{"num_attention_heads": 5, "hidden_act": "squared_relu", "norm_place": "pre", "norm_eps": 1e-06, "attn_scale": 0.132, "init": "orth", "lr_head": 0.00975, "max_steps": 4817}
Each number is 500 + 40 x the weight over its row's rms, rounded and kept within 0 to 999. Layers, rows and columns count from 0. Numbers have three digits each. The size before them is the row's rms in percent of the matrix's.

# layer 6 MLP down (transposed), 960x320, rms 0.0911, rows 631-737, columns 256-319
100:522516459511502520516529545485453516527501553520549498534501470509558520580486522436463545502382476545500530450546462520513461524457444477523487439512531581478516500567569410526435520471460484
101:503530538443553527480541471477499445505490496441564484513495468513506471460501541475542533503527506537474466542519504513502549477498556514529444476552526450474489515488472507463549437472497539
103:497482487449551519386515503403461503443491560556524473455483447492516534497447498506563540538460533492494534459480486546446486503455395445512501512502488523486510486523501524528478500500507535
101:554489522484477524427446460510490475515484518471403501489513497490564488517529490429490449460462511525519527557420507494501487467426546520462557474486488507549481435551552519486518418516520584
102:557497530465484524505458458508501553457495455475524496520460537545528602543455495497540516533519523520515488428447545447529418444495422479510481497507523471476495573503541474583496438440493542
104:513440503432558517466542552459528483467496488508519520565564475517508480529466491511489555500515544477442499532538404509510519549511506535539427543534521604555518480503462478480457511565518510
095:557433474551637468501516472505467526549530482470510468551442563554483528549538549513548455499437497538461450583464467468500430492466511462512495529482469505476503492514486503481491479526532461
098:533485493471567490466507488577498520504471569533491497555515506528501554520465479484547499520537528462479507515382527568528507439588523538514486451521545483507547448526506503506468459553493581
096:522517522535436499549542428521471548572451523471528592544555544547515469523533484505492507514484490392409524475460460514485504485477458439478458512518515491480432493524474540566545461502523504
102:557516562420505458523589499504480490589525529530497508442456501517467453527480487426457517448524462505514505495474543529481467505500498449516460499535519374550527525476513490564440496544544486
101:480511539509491493558442498469551590508433527421547573482549474523394543441460546478491540458472468545506530514538548547504529437467487444529508531470476501520528527478490529604484522454459482
097:472500462518488470503536453462483479488469505503506395482468502560489537500529509543452504511439553498449523482497457575467470502502472527542528503476612481499461538490541449478436435551422533
104:398509483517478486476500440496449471563489457487497431472474562461520499505564470491463456493550482533507541500490501574455463407521508473499499444520509477553450501491502532530511444488571537
097:462525477584523487541468455479501455455471480467460500479509525524450474479447543522484529515505403506502522488478544443530529467473480501457489516477513522519517459514527452506504472510469484
103:468538566481500496500486500537480524510492460508534510498534506535492449463516464460446539499498570530432509474505477464505473530496502489484569436524534483588463560532468473563444444440490515
104:545499471471478493538528473491513514453552467511447526509506516464408489503444456578510521495514516460525602506474495496578513427461451489530493440426540514535486562466544527512490487521418445
100:469486516470453530523521517461503473482565460446593484477548500565490502493500437517479519499504567487474532561495480516457439590446501496509531557517520479534525529520458470474559494482532529
103:479502510496541525552453507499529494530483538523474594527480476473564507477539603558517448495569333484517439486484514484485534486490528467530522470478586510493512535474518542456493484520543494
099:580544505468459471504452469483524472460499520530475496541447540443557512438427504463580498493518486559510494521540469581441542493523474480519425564519455489525525485512522560525481494473503480
098:497500521513483519523486592512543516509547531570484542504405453527534472545545518518480532446503417521537501409470553484509486489470461461469507562563529520511544548580470575552495463530538434
104:422511484544528534520489494479492492510541491425560484526528511581542416505409502430465442531499539482503480470412590523468525510510502520458522487511503493458500488570477498469472528450493462
094:534500525493443500571443490480490505544558486481512491551385496436475509458542505510457550504560576496449539467488538473489467503505518474523492540478488443569416420543475432536493487510505444
107:557533461479500465512527479540494486503493490503539495424487524627458424523484515483540497494500458520519453466444518489486412549470517489483450528400525520483542546508527465423509538456439507
101:491425460421452489498525478543500529536514475446443421475486515547449536497480494456466545527505476444448471589500481494500485506510449465506520509505505525457590501477432485445467473509510468
104:541523498486501416487471492508471526519512476482529424529538503438498466513581526597435494527568467565473500447513455483484495482466445554497530487551526459533515488566555524498472509487462545
099:448542502573524485522548512531445448545500503494404535536507465568438482512444472547547449510528541478550503510540479532449543585507480494413523492497489507438588491476496484584485526512435486
091:504509500530543520482553532507488494522528573500486518468557572488509541519542441506447482584536506519519519541495480454503523506544495425487576502529487513501493539441500457554541439515491511
103:545511488491524457530470553439444486590539515542502521402482488525536526470455448441487420530484494450451461532495527517461552539467547499503522534518501472500454508478491495505563423494428547
102:518380498521615458519470494551510506474509464387511493451503469545466534535538444442502509514484529468486540468484486478473468477490539520536564533463474466538512456540582503426546550470510515
099:582560528579477523482454462538488572460556554528546485453503516429506505463521479433479483510486539533423513570484513524504450439482527508457499534533443458496474432520456514506538534465465525
105:423451427474536502500486457504473499576514489582457485528474478543486472537507433507528477539562461544528432503516516467415521542455477538483557465486505491479465512527451493507519480435511478
101:491497548455478567500496510466598446447522500552471491580483528402445485526528498510465538470486446542474510490515417526461421499512529504517472494532576540514449584527520435543546465510504504
107:509532496495525498484481489631575504476509536533483547458469432452479458463549475467513514543492489483478495449458510457470478468451356498483406446508418503569454597488469472487445479465507417
103:468487506517471516503502524484524457558590534462520562434446525439484403438468488480513541457603493565499533473493484449551590479492502494477460462453524507530538459473504543518531430566506518
102:598504541471484525469508562508479460512482511544544523636480532517500511546497548441430481544571492540507433454566511475503496491494517523431531509484503527476502458499518549587477509456488533
098:446442488461462468567473540522542520497467533481494457455496507461430520562533539495543526472537494489469444411507412473512542580522557459514513536514532539491549425515535496552483535546545460
095:503425480573517424470521462519557548587464505490425526488555546510452471474493514523491482519496433543500468549437524494522529579499526486467521453450489506517473425511472496533510522546528525
096:458506544589519443475498557505514507520468511452445476502465482548437505496475490478513525566498451506504493542447596582484440446521500525495579496503482473556493504565508472497525465451414494
104:531455388500530500541498474507541510511543406534511523493513525470458460549516487497537439527514495572467491457486460528509496504546510463523499467524553548584521536419504522549517543534508493
098:506457535568464444527528453486454506526475500533541447514448442451544468516429432476535440521453517479525507520484493553505515537469485469434489467563455570484531454427514455509486542454466493
099:502436471542476563472464483529524507530437555451468451448491458445531470570524511453474457529430532476507525456574471433501442503496495512532569523483498465509501469498505490488592509534444516
101:437462573453470533451514431490477498494515520559517483501608535509543401480496452534419514507451498522546601440575467504503527466492549472478425535414455460536481469452567577509516521537456510
096:499528454469465540494584417470444420512495520569459550480436533500551527530545481486443492489519553537423477482577492479503533585599550500516470477545529480439530592464476473547462544583431481
095:518456572582531458494454557556491500534549505543469502465464500441449466525600493526490477490509408479580456458531516502591476557424539483526546539494554559521503517537416538495468552513523511
097:466489470519457441612492486534495594471416537496419524430539517510483513491487450498544526491489533571437488526475532417442489418426474542487486515478463487468513483543511525448482474513462489
102:496526501514488594515460522546577601511512480468490495522457474486455520462547450519458570540489488532487514534561502484501513516510441527493490537481510510469525516468518524480559502498488478
103:505489480453532496497425519469545542495508419456529448467475470537532497576469476475499416522556394538423547552511483552540495505442585530394469545475515483512505511505493458483535506472515520
099:555489541549467476490527506502506551491503502563463541482551497583442531448503536456522505532507466565528522489476573530473548531538552479533506493525516514542514517481507435534492454502473564
099:474489454455477500476527459463563505560546493484584467553545447522489542449537461494489488523475491540546452492500548529504451512490444524502536482385532551520536461492526502506524556477456533
103:503562508494506462527481437527484474477542576517554524446502460458472435455534475542505468497586490502510462503531535525511522488478503507514593463524535465495492530552467481509461501489419452
097:574586508495465484481497471481487478442593544548528559509563489482511492461528495444502482464463541468479493545541531457455495451459601470466474481532551508456451459470445521540520513497449451
097:539609488416581465461482534488562453547532540507473510515456488500532491508493508493581504443521500483455535507499545549461477538543481577561492454538524437512480505434563486525485490585423486
105:474527515408518468427489556551524519485500507551499492447468480445492560486444493532564469466517532549492514520461404548558613521467521529439460455496428512485491475491466433507469495488409481
101:486460522494446527497469563503485544546545386574504553501510573557505545498491497528523527513426533465513553478561504503503512462492488512548527493577493504483448562446476548537510510491512481
091:529490533482508559485535507507499477496523585560472450538513502463566503518468527505478501543428480483449469425484543389469483453580570585513499498463537438519536509480461527491476530585503491
101:487485552427491453432549415538515522531521529495524432526546447509505502568523507481496547492549473511542548498506527546454571433538460488486492473466465478444534478543500580521579557502586549
106:505443472523467543511540531568496413463478520548467474510551470470522533517539506503507459515470505537462600514527516507546491536504481538512516439466492489472453464517463466463471485531433486
105:454460608417480490488517452509535581535533479512433511526530532499494488473552481555562440482520449549494514440606547469468483502501536473538487566504514485515501510420506484492517462552463461
102:538462474519460505444486504563515517415460587508478475553496522500520501471499471427476434497542562471474485498569532580387501524543557420496498455529481492517499548538498547491480554487502424
101:465473528486397443543526480510481501471460547517548518545491475581490492577482550563479481500521534461485467492494467514470536475490504502442495521505502459487498476554573500547564503471479481
103:488507563460538530447562437467494525626481548505474502546464525588543497479546554478538455534534440513509522458479526479444531529500481514464569523499474540464515541529478515445503491543528553
111:489497503568532497514531507464540523520416545511469548506511383491500518440492483511449504436497506460469508557520502514517494511471469564541431523508507542489556491508387447465457570462427525
098:540508452534540479511534450535505449490549517507399517484526540496552548464403453499463526378532501517545562542413514527516505413544498524480571479529481474514471565471540536456466409484535429
099:464415528469485471579554502594508482466506584565487510444536514506526570523491492564536509540516489518587521459546490478523555496483394455550523507455620456494485498499518388487542458525533538
101:479502464577546498444529541466445472543494522494525547504488492458569522517530529559455506451485492494460540524416456535440454502505491453523463535474531481476461522533474505469433499498512469
100:455464536462495505493544521541501555504503555506501491536489498463443427446511581531446486507534451510502453535429580516535507496472421549430506574521474565517542541553484455535469441474521498
100:494558470456498456479490441448528475422470519600508446521465543510515474542493507499490493519595541511491525447433461522481493462577489483565563503534502500504514449564478452525594515531469502
100:470525493406564551454512451441489406462555511510507501469500493467559533529482489498490564450413567568538511560483531557502446467472457557487425554499559405515530511461467463408531478411491521
100:507520466470531486546544504450519483542483464469476469468539516505505522530474505549481453501541505510461505491429456582458499585506524463518546512428448457540524489469481473456505499543516525
103:480450529470513510522439538500583482442501484546452537500452497495518522515466548507451530466438444496505531443551502502459437494560486494505487491465549443548507537492457563556447588407569503
106:505471555499534532503488518453479452554547475554559388532499472518543509452451476456460432524487570510529461530522526501459485510499505491495467491502565426514551575473530459467389464440579453
101:529515510411528492469539582524512505452529490527469528432519569442477380525523559500495500504469478549517524583521470543517555471545503460499443641584490497517485532541469555461467425457456542
097:460492480553485435582543424481571537468407486491487567496524558496551490502573517559495491475511495495470473520497491468519490406492551464501486558510522486502517457533423516569512506430451481
105:587435483546524556533412481548469514488574466562508550442458484516499446516482526524444472453439533562575479573450552525449552416568518524408504534496445523501502487540513488462572485482491550
102:540533540485523456507521450538459559515516522566507521511466477473523509508452536484498502490501527487515513579460511560519482564498558510443504537482495551466454437510470548464540514491544407
106:564560472462441443485552486553498479486503522500464404508487527437418515528481499535499525545540526490507539597485427503517496485482459516444423553538450542485590533526470388418485478527541440
103:512518467487561560516475474471516412538488504496551552491506506515460469464551441516543455596499520557430507482563500548504500505475459486521514503468465465477556455508439442496487559501508505
097:483520540442470451496540451516514481513478481486557480496505656460576558485492473468476488508475503503497553429473523527572481561467487466499532558505515492511525513496510497457524488506524488
097:564527536449497549450533463489439529515575505520478454426492511482462484448516519540490529545484438462565506571541488514525538573544496508489571479480476546450529554495460447554471428499516508
096:472474461456479523541473513546528437460490501503437496469478479456481445457478491543535505478462493485514502470463525565503485492476496515496463454560512560539477536513419453453499583532546586
097:527547433486565463548525488487471501530492504436470492572395500476582586483556470484546548449422515566535442437540524490479539412529466530536464523549503562379494528538446495517501491512508529
098:379512474472541502445520492498539452512520485539522463550504566491479401448481542443481493476495511455528482524488477478513522476497487452493488513500497505536480419503592501550528508448567492
087:534507499521481483540541530526505550520440500505513487487496564545452472472518544516523494464431555473462472586590542503511458420552537482475491495592477429517570499463491528482528475473539482
103:551543490480483480494514467451530422466493448556508525525466465471494504482467539420498480476458433514513537395458524526472526495479476546496488520556542464470460483462557462458525460510512516
101:509472539485436485553535531496489513499528487490527398516528490496501460529515487441500417515504426522492445480448481583525454455499545480526436478558520587482484539571429525506565562540513488
107:475552513576460514457524425492540539542507476573577540508517552478533501528560434526471522529457463475505528476504501610464510419489473460486513461554498496490490546503488517436511506483504481
102:553462527588506481475548515489469524490523489538508501535518532558459566465510442443469521505516502449547497506531528499556460507509424546499517529547489573544508480528555482536414487513493559
099:453538485473462407430515513436529408536435545480507516508535586454544468480567492481441480512553525510508495455495613599545490511602411536509502515547455506458408452520533428513458473414491523
094:555546432505462483527568438473455463430506484452547462479522525505517498499514552478521477471525488446439563508529571596491520472481471418537521514499515461425521472450554512467518477510430458
103:499518555471464534426465529480457537513492451461482438538510539520554522536557543488515492526571508519479496466528509460478526461551431473609508556434489504532536379503415464585447500577484494
097:567513512555555476454520498433579599469518510523440471472514484489556451570546511498590498512553472515526436467487482537531484527483492443541467538544467543554492485459520515510436465509508510
101:440464541540507469578517511498545525485526470478505554559535570539482499538529495537538488463486437469539498475498434554427500446489583518486527476431514483514531505505536511444493513523456473
091:490508555484525474521497500500484469564511484615487517554563492553494517458513483514456473421539494487553529554450518486483455434518462456501476490426487432453533499484477508522470535519526505
098:502478428447533485433522439513493515440528528559508462569485521480505450558463497522511597592541432513526459518577518461501474511507541557478484578503555485447514546508461565476533475535511489
105:504426466528464502428402464531498490475523480505525551437460531553484528517528424506474511446459500583544439522504531554498480544544479452495596484477527502546497527459540489530507450531469518
099:508456481501471565524483517550479523509548492572526469488476467516463498466481537445555559503521375497474484484534506570496450463551397524505565451453515523474427409498465526586495525531589437
098:522509499494535553465452518508520540534544478468497516578544509615517490491432480535544491447474499493560495493535523514563500525478491614530533512511507493558496474527447541470501526515474469
098:477473464561455561524512497501542521594499499480571531573467451535509532477466466531553535474482578459537494487498511487471500544470475511464508523501500493541454516499546477525470535546496469
097:466474535491463492429584489424465550513531496527546556547461524552556491474491506530555455536451572508510486584539467502519599479516449564456474530521481547548539490460460541479523471481445494
099:498548447530578463463477436538451527516469503514542546493488512425512498462552553507468484507502497477508536448439512490436491524543483572434505500459554510536485532496561469590441525444483478
102:524508492545477518446497492525549542447533511463484494488514509544394536539508530511502502544528498510526505500407505519521562505446505509500495550522563533496489517509531551490500547454510500
101:500470547523499454586572470553490570572554521504459461422507506446482508524482472442483517508566432504505402577494518480465594537486496487514544486507477530575485509493496462574548476583535547
100:479507471521456489457498496524460480539496498454404491536473464543467485591455521444477533543505489469488534551505491508432414492403522465484527485448584563516365524548517499496520478483465480
104:439513562547469471405514506503505532477505503438490410573550557509490525485496484533439505501450520545502521501517439485501489469559526474464531491508481480549476503478466574528436575462460470
102:481521468513447444507512527469534539520507540558438502488581472570520418532522532438543464471599454427504563543471498533541551539519502482454449472522490454491457495487515439543505506555503499
097:516494521522490502507529530534532474515467481521451495559466519526502454506587490495484539472450481492464566516537438496488606496479500487460586499572566502475479548471494450502450474592578474
092:447468546500605553484526510493492494470456502458539428561484490517508465553524551518489520447413467463494451467419576515532448476490456492490486510513513425468580486518487590475554501504549540
# layer 6 MLP up, 960x320, rms 0.157, rows 632-738, columns 256-319
106:569562513575522482455530474505500545437460536489538488439504572507500554452428511462593507524559510449549507479541535525524503560512461508560504463474479519475542520473490501544505476513530457
103:530462549579457500495403560533513529518469524519564523513469507560484459550448485553509504544434487524497527456496536481511443543432485458505490444508494457452469493545484461548488507528458557
100:529521506551485532449582535533519463554461503483404516531478501480539530471559466478434496492487472500528510474479441485465525537485501495439523482502501524472444426513483446518514606506524531
097:489573412443522494436467556513485503477504393540518479461554460519483526473463497572527488461447496533488583472487569465492503509525445451491484538571492426460505534526469519471490477501503503
108:519450483469572444471532474518437462427518527520461552524493489473477425553476551452514544444548501566422514502510495470570492537532499498549400516531481608509538440490601511500525506523504498
094:533522486479423480527510521450497578508568466479465469504502487545605483514561572533527510469523394433407438491550478568519525509543466489574537553541556457440507405507494492524556534400514614
097:480551470444462443474502509542541492495545523461544473420506520549550559516502466516525538500491484513477517564449516531553504485542491532492525515541472419503449416485483533500527468481420566
101:513434560526552584493550522523456541517434479581470474493523510484497535528475530522505575456463410510554469522548430599500481425540403529477505498434522455538462509529497521481479459514448529
105:611473520535594568471454501481457521545527513457517539477442500506426523593549493512476388544489419522523539480525464500467512467444566501478478527423508515548504546432510509545479492562499434
107:479428509466505520446432482517487540530478520501522460503493537514635482500444463548483489490489461545491489511589491516489557468494493465523473555509473547504470444499549503492490502492554425
100:500458482485509555519551402473454467501515459530533404474516450530427546476472525517493554523488544548453526453476444495456501495513559496486486475538531558480432499466400518497455499441545520
108:494506515517485461480513491502364460519515491476552474511468550513487503507467499450592463450504490514548526478471446529502513544563454490523458579486492426520463499423506520571513456460504548
100:550536555512494439485497479508456534483482506482481502416535568426482525550463476549422571542482438495533481478460504523537533538575508438476478405456474535491509482511519545531518505522452486
097:498448518426458563490450445536448545537522464535568500481447556499475528512556546608504413498505545429456564504581452493545523501466493441551497501486442529505494470468511556494461484498527457
103:519459545582448549473472544469530541560430507486540509526524497470455565481565468546491488509520505507515535508608517445529585553458508554466538507534486532498475463511436465487430498556450462
100:453497456521554550529528472447452532530514521460522428436478463461516547521493471490506489507567516454514451424470522492557505517546513513403491464466503460511561567458486512510511587465472548
100:476456505509544451449504514460477501475445539572471475536458534449474535534531485529554405443535510488494569488488471537477493507492555521430524501455483500509613505498529502511484498499563461
100:505511499473513410406549540484454524475553436499478492468470454538528454519461518490506456476508508505517496531532431507519488475395590514500408569633402529454465505529454574490452496497500482
097:468461512466563492529523557547515528548526489532548449436519526539468534518480501518480460564536506522540491489501472452421527470477449612450559474465493482486469507476431516545529466522463527
102:505487463480476517501492639498492506456532518521447525449478539508581451438489468430527526472583514521487508481492445525507553527476483432457594480516486453524483509536446591458517586576502560
100:549564462505516502517566512535500465502544492440484572527499520491501445494519481547539517505504604506472500447491520501564499500465504553583446552532479513431488421516496586464437528494555443
111:474535445494499504436487444482429532500476479520489503483491517456467498500542542489511507549522468428494524545545441474521476518456517449485433521461467497570464471594457481475503530531428475
098:554440481542537544539424517531563496483415528545566460418554536498464526497568545486447459544513481478523510535507516540543518486545512433504458519411466534566538464527485498478515498566551456
105:527533470470587430493523571508577541509571492538454480497432447454438519527493516438521499480511510535511512509490535521573512527529520542483480488471518540489427435456553531544557491501481549
093:569498447507501458487531478577548502534530473483487466472518565562544546475509503516552437489483555497591496484511529482564479499467464497478489503500471525431425513539563466427479600470551414
092:487486592483514526453506476464558449498541491456500517507460471442505520533440488497483527477547579426508584428536498472538501483555514533411507512546498518630464518464517545504483510426475563
104:515521487449457504517501534551446494435490604572446471500504433501533520464504434583508451468497519439467473537519507558540523554475462513467489561503465493530501440536519397584568481474489549
105:533420505518444559522524543514482465438514510508524551524464446631530508547496517483440515472519446418492523504565431444494459459518548558486419549547496552517528512497490548440523527498517511
101:475532462542505458433459506541464568418494558482479606451484472471528534474430482527459488476437520537423503510469470559518497466485441586445481467530439475535532509470537565491560483506542476
108:457479448462527495525540381531454464500560454550448440457515458485481511517501508487532510511559487532571533461502566458368492501542468475489551494521498439490491431534499483484544495467453501
101:553451535475558539431488399533442450479529474542519525448439432471504537559492508545522515507437490503536508489543511543500482485529434546520480506504509521443510525440562511457566512534537488
100:555463506541549453541573485572575493495567498478417480589511522534492473529580496448554460549543486468489455465493558442501536486542528591479498516440533552429465517499516533492531521517589490
104:517453479529513533528491519490546436538545557433510577529482541471471471451429536511439418476519544483520460581524432480488598444478487432543418447435529533487545483481501494483489549527412539
099:409482539378499528508539490505470554510435486491461519538449478464533534495497473535487444554507487485553569553592419421511515430489413534514514495525471492477479523497564492471491451551531552
091:492466495467476506480443403484515477523505484565383531607495568453502516448480471461530504534513460429475542492515438425454517474521541521485474549478474548524449536421515437452496497496488499
091:434521472498486457572536495543506505484438479566491426552503515465548553550506533507557530487520494546513508527456495532531527520486465472517437462581522541461472479520509528496445537495552521
099:469486484560458470471407471490503548527483504497440456532483505460500514570543448508480461590480493539497473556458532453494464483458467468537539472420472554507489520526486540505545466470511450
104:523541464612564544448496491504513500553463516457407552513545505478445484437544474474529489530458488484475502542404461522486549475570486508439498488516508529512477485487517510470532510541449440
093:529503470538536520504457476473484494467539481605488477526464511533451490445458489498511506441527498483524513485508515545569485519536567509507495541485507508530435464499505475512435476501548514
101:477527477506542552443468501564488526508501487502572516478463470474560539476462485473513520531528501483427518508484481471617516451501443470456539539559498558563481530565495491475543454488429544
102:467503511441494535502546447514457553438477565550438463525535538500543454509474542589557502479506463480525452484518450500428500407455434475464465544518510528529484476481570566566474556556494615
096:505498377571578529471548548560428561495513552582516585504461563569471417529503472507524522509490555495513489513560503446457460563519476507509494449547501502494497551479531490502556593526433500
087:516556485488477531564593473463513516478478606413464503520507454507485541505496517466560547523521529463419474456403481509449526432529494560496489499486445455547427471486555467443460483564518476
099:455572475468482566556437449481508553481493492501476524507495489479478470523443472426494522433460478503483579538506533487510489511462470571471480458545482421501438485499573532538467455512448541
104:475511576518525509456478521478547502523566592466526471433550496562459492480541425551518481497524467455472531473545449499561553542463476520509553541559537538520496507512496519458506539461495593
102:540513437469475484437448527449546479496504510540502421523435503444501442438495457561471468505576433528532482488461477512549514477485489458519529525499511613529501520464605457475542542467494515
101:552500507512460497532497547462496513507482500477534498489554496541474562469475514496513517567527519508533544485440500585517458486524522498529564468443458476529433489478485512462538452503469558
104:547530512440518496547483488448519450528547566473462462544488510552493485527510428491486444478531506571535483463494486541593494530524469567452484440478454582472495389511544537556543552500453460
098:510450500519461452525525442586450454493473575456481543499588408518533442537523505515511493554535432486544515451502471495413437474493493602468456457532483474471498444499582511503429434523479433
095:474526528503587498508505552548510448551517501510473555501477551498511503543536482515571507418483454543476475572474440517526565488511486464526493454551543521476460515509532498509468468534475475
100:483562429491500587521522495602440491554474522509477477517427500533460520448462443499466525492505535498493450484562458491492554521472488512522532511470513493549483453492523453474456502457539439
105:512515537480499461502489545547477562483551532499447524459523558410504505485501494499539463576518418504514581498461578517475503564510543514452464541489515520539538480455475467506516506448406490
104:502502458463586513489453601457467497417505482559638480451466492450534510558523430552527451461535502495394476496426461518497434535536424540474414453559503467503522470484501534492594459443481508
085:578401468448495469484498474505445495415557562478457532493475481507570542475493499444562461490497419540526473483507459426491516578510498477504493450534600511590502449566495487527465510448547538
101:522494518414503433456532508506589518515491504500533492509538388500469474502519444470488479468496505475484500455471504580510506459510489546525458581491455520576453473503507551512518484582484519
109:533472493505522527492508526513511463490491533496496538577540548562456509492531469511487455550478469456486475556490465492585565526483451492470483495473502505504421475502497438463501507567534577
107:509391531517509416445509519472526484517517497555478507493549469494455488497467508443520527471527534452459545550600524495496515415524508483477521479471479473476552526514447457558441568544474485
098:391521450481513485491463506542484545524487546540472500549549538509526510468478482476579503464489486473410513491547464541486535472537516541549395505569497549522454508482481478485516539429443469
097:454418513498502541469543504525490503465446480419489513495539498542533548525500483532485435453484484472485500503525419486446509429491486450475463464468410487617566495487532474591537450518498497
101:527506529502511533492559465484502480502450535420512539513510506455514490524471455487462533522431476456549532442497450479465397535431500507450524503511528456487547493455485527423459483496453461
110:427505454455489528493512484452498461525481489502519551528536477583528497472503505579484470489396502594477530468485462507547485565437535523551479476589529555547496524514482540431488476458589512
100:509450529418490539508461488556532449454516535519581522449590488479564507512474486536508521426449558478435504461514480540577508464507508507544514558523489418540493502422509484514490434543549487
102:487482557491493472605539515516509508424564592522453520477518486561525553525545490438517501593539503541477467486501476515463494481527490485476578455499587543466461531457442433556538483511515529
106:499504500563443519474504451540506505471509585427494495496550519470527586507520435479502489551419502398506608528506509514498410525562404429488539493491508468429514444475541549485570540473549532
095:443437492528486477481487499415528490468497503514491413543436535463441431567539519518485468509498547557523479474484482508548482452498507489502506436500453546468455505450483468484553422548517553
098:519562553463523463551447456507519506506422537527532465493421496479444478490447519508553509490427500541450481453469500548518444437502535558477459601498389502487480537509551520458563542529555462
102:433539526487512472504540535483463469525460487472597538480506474442510521492455479486519505444411523553525442531496542481586522472525539501516546528495428438467535525479476570530523545461480516
091:558502465485517541511509486493537495546461481587462515514455587568554494576549431541465466499490491469469545540557530511536507578540532441477581520504495519465476495455502527531427537490493470
105:535468553500527451521508481508560407489428534479561421448493484421559506575434417536413515497456453513510519468491509494533424539575532499505472501485488436506501516431442483493512483505517480
112:533511544515565444516480562485443451548550445562459521490412537484481451479486441475550489488508501487544556578507480502450502500503508487593499428456547491508514495552502464478479525535461517
099:475474557466490501482562547527504430455523539512517493518539507492488510461450499459504469557524511452461443495531510460502543385505522533449478518520554534586507509535446550413494463493564503
095:556507509504590525522448509516542536481530565533485457465444520500470481455451498562528446482497590447506502466469496520491433496534495455491523397495513490473418496461483484487488463455552422
106:554465522487482519541418482514423526509581472548459626500494556500499524538456467541478506508450491502579512524494560529546520463493459405494540557550487551445482509551512551494549478513483504
101:467623531546440483508536477471509541521540444519505514529455471446538548548506473557498494457452499533470488543425442486525494493470510493463540427456476522506504503528485535528533498485500414
102:414466487441544493479486515574504545434506521506439481507506498528465467463451447538514496538496469517473502454446497511496477482445518401468456558471444471482593537559454450461468505438495463
109:478465429457562494468526509539527516530467541548470590529445554505476471463571512547476531523491499446566530531600515546458492471416476479539517568546410525486497505581490489481520405553574529
099:518467481428492438483536587365481529456563512518435547526526505494519520465491553507525515507542542497533484547483589542514463442475494468552561480555391465511473535547459458542546478452517535
091:546397528557481527426469456503485500500480522490537500502467485481522530490455476548505458459505497511502483502501489529492491512497525512501538448515484480523511492505463480450471534525559504
094:440495489463493459489495481561551475376409481485457506476455481505439449460500504561553502551462510505537568485557497501480519440484482511531565530482546573462511493482527473553520475541483412
101:443534441526449528476500540454578572546546486477536468533538456456518547506501524520535490425444512454520541570490531468538486498531490508486487522445500538501514462474511567486498580505527501
097:409579464488457470467431532562465468460555514466503459494554543522546443485470508469497459501510487500463492532479468469521520538596494511531545459635423501399508469514504485489519417573474485
093:518471517468554487500477473477557498591496511458495582512522522462530513436493487512525456445552445520472522443606491468431531525570492548563517492433472506463462492539483519525478462488508502
097:509558492464496511367488436490468475488513542495567470475482506490551475488475500495484406444472483519454539554580497472485520556480510489565457561549485470519477426547439504555516512496487526
091:529441419429366515545579563567576543441507442549502562525488483532517485480481539549509494477560482500540507483583547503474468487500582447545474459513494524591526535488604445466544550478476468
110:484570571505480527493476510573507510474481516565460549504472552542511557409511485495479522445463587432498478467542504497440519484528452499499478498551532467538565550528591549519490549469521460
095:504497440453475498477446483493512458498583519502570459575541449519505503539527469560460437491507499476499536525540486509534498494525484550481462510507429499489475500475474514507455488494560564
103:510531471498500490439480453437492478513516526515531489469500570465446428546469504532453453541513479476525539475436500516540472490551431500562528527453503534509494452514570476546488548381513533
097:531507429561526439450471530454510481543438480483532491423508524528498457504509530480540521433487522537510523491520509480598519539483419487493494512485469507497503523443512473486527488483411491
103:510432529446567445479512529505487570576517431480483435513504537454549574453560429500465456471490497499435550515459523498485508519508438499561503480550491504495496437528445394514478450553479488
096:519449478496518499497495569531407462474453536510518485511468514475521534543543522539441443474515513553575599415555461484458445508539457560481412508520528508448500537518475453527503509469522511
102:468526460490431457474586466448482482462500529504529469548524500524447506514479510536514568402544520444420481507581450559492593487528516478505535547484480496548490558470506423469462525462489485
090:465505532522557541478414542573442507520453529518579521509555600440547465496503476499475480551580518559510554458561558503496452425507426435528542514493505480517524469528514475483501506546532503
100:581488441530482497548601484448454527461493503490482478521515506487543471498527527499514468468460519432490541489572450478553528500517593443491484479516534527379469494547532553488469496472593484
105:416475453500451501518474515454477512472558497497512521414535512535534508552534519551552546578475537409471469497493548510484469484566486454515534523483470504536559487442581471528426486470509558
100:380488465450464577489480510489516444469541452560501398520529491444512597506476447480567451477501521528448482493541507443510516455610497506479578493462481535495491426485546454484504492551523467
097:610543460577539481503491535492540547438492581455499442422511474548522480466485539475490482505534532435457468440470520476486496516509518574489481554456529531529445406536515501468523562514469449
093:577510414522500470511515459444486473405477545491500520512548471454512481562503429506559516524478461429522469462563484519452505471528494490490544510528530517518508438455457504467454472508499538
099:498536576451426513435425514510510537553521436537474528587505483525501482479440545460509478488515519526523490503483474431501545468431472472481485557499513519559564500499470483475509513488471469
094:509502507451554466465458586469474541457470471514506554448524532492433510472483528518470551510546470480440483550505566517488535546493523454524488474511503490561414508553549520528524486493515485
104:528462535443507459490503493482558498496498498511443433509500540552529469550555505432504552525455537408475500527481538543517530440530422499575470516541480477485489457472498488496500577433539468
092:535542459540519456519440498517494485523573535492530482507502559497534511490487564497551456485500506553470497492462509424493482498487463521505505490591483519526454505438539574546520494479471513
106:402496467440555566503570520496499548507470524490459474522479534481466497533451412518475511511517510545469482589546519508556486470531510444442519474530510473496492500517500545458464492539523516
104:402516526548473432444570516485588424445528471446493500538485498463519480556563504482462460488448457531513517478500477535536493505515526479509496501499545518445504555452535549480460598542524460
105:507516480539541478572519529487527448491476453485433464527499533511430500547509470500498430435506474499492521454480539498525554523526494475554500531495499502528556520468495420511462489411507449
099:491521469538557520484492497597476449478549475471428519523469510457446565485464533518468433449460519455488453465447562550522548491504557515492481479550547516541513535518494472481553506460579473
093:486503456506566466474436498548491488442519496509409506599529509560571544525587544541475499577512522499581498548455509481417506524499518466432519491513536486505519446519530513471537513486509477
103:433449473502452535455504509492498444538496489492470542542431495524500517477404494509557497490466474488421530474561531464537490477583381469520562489483523541511482553524473454458505472484483378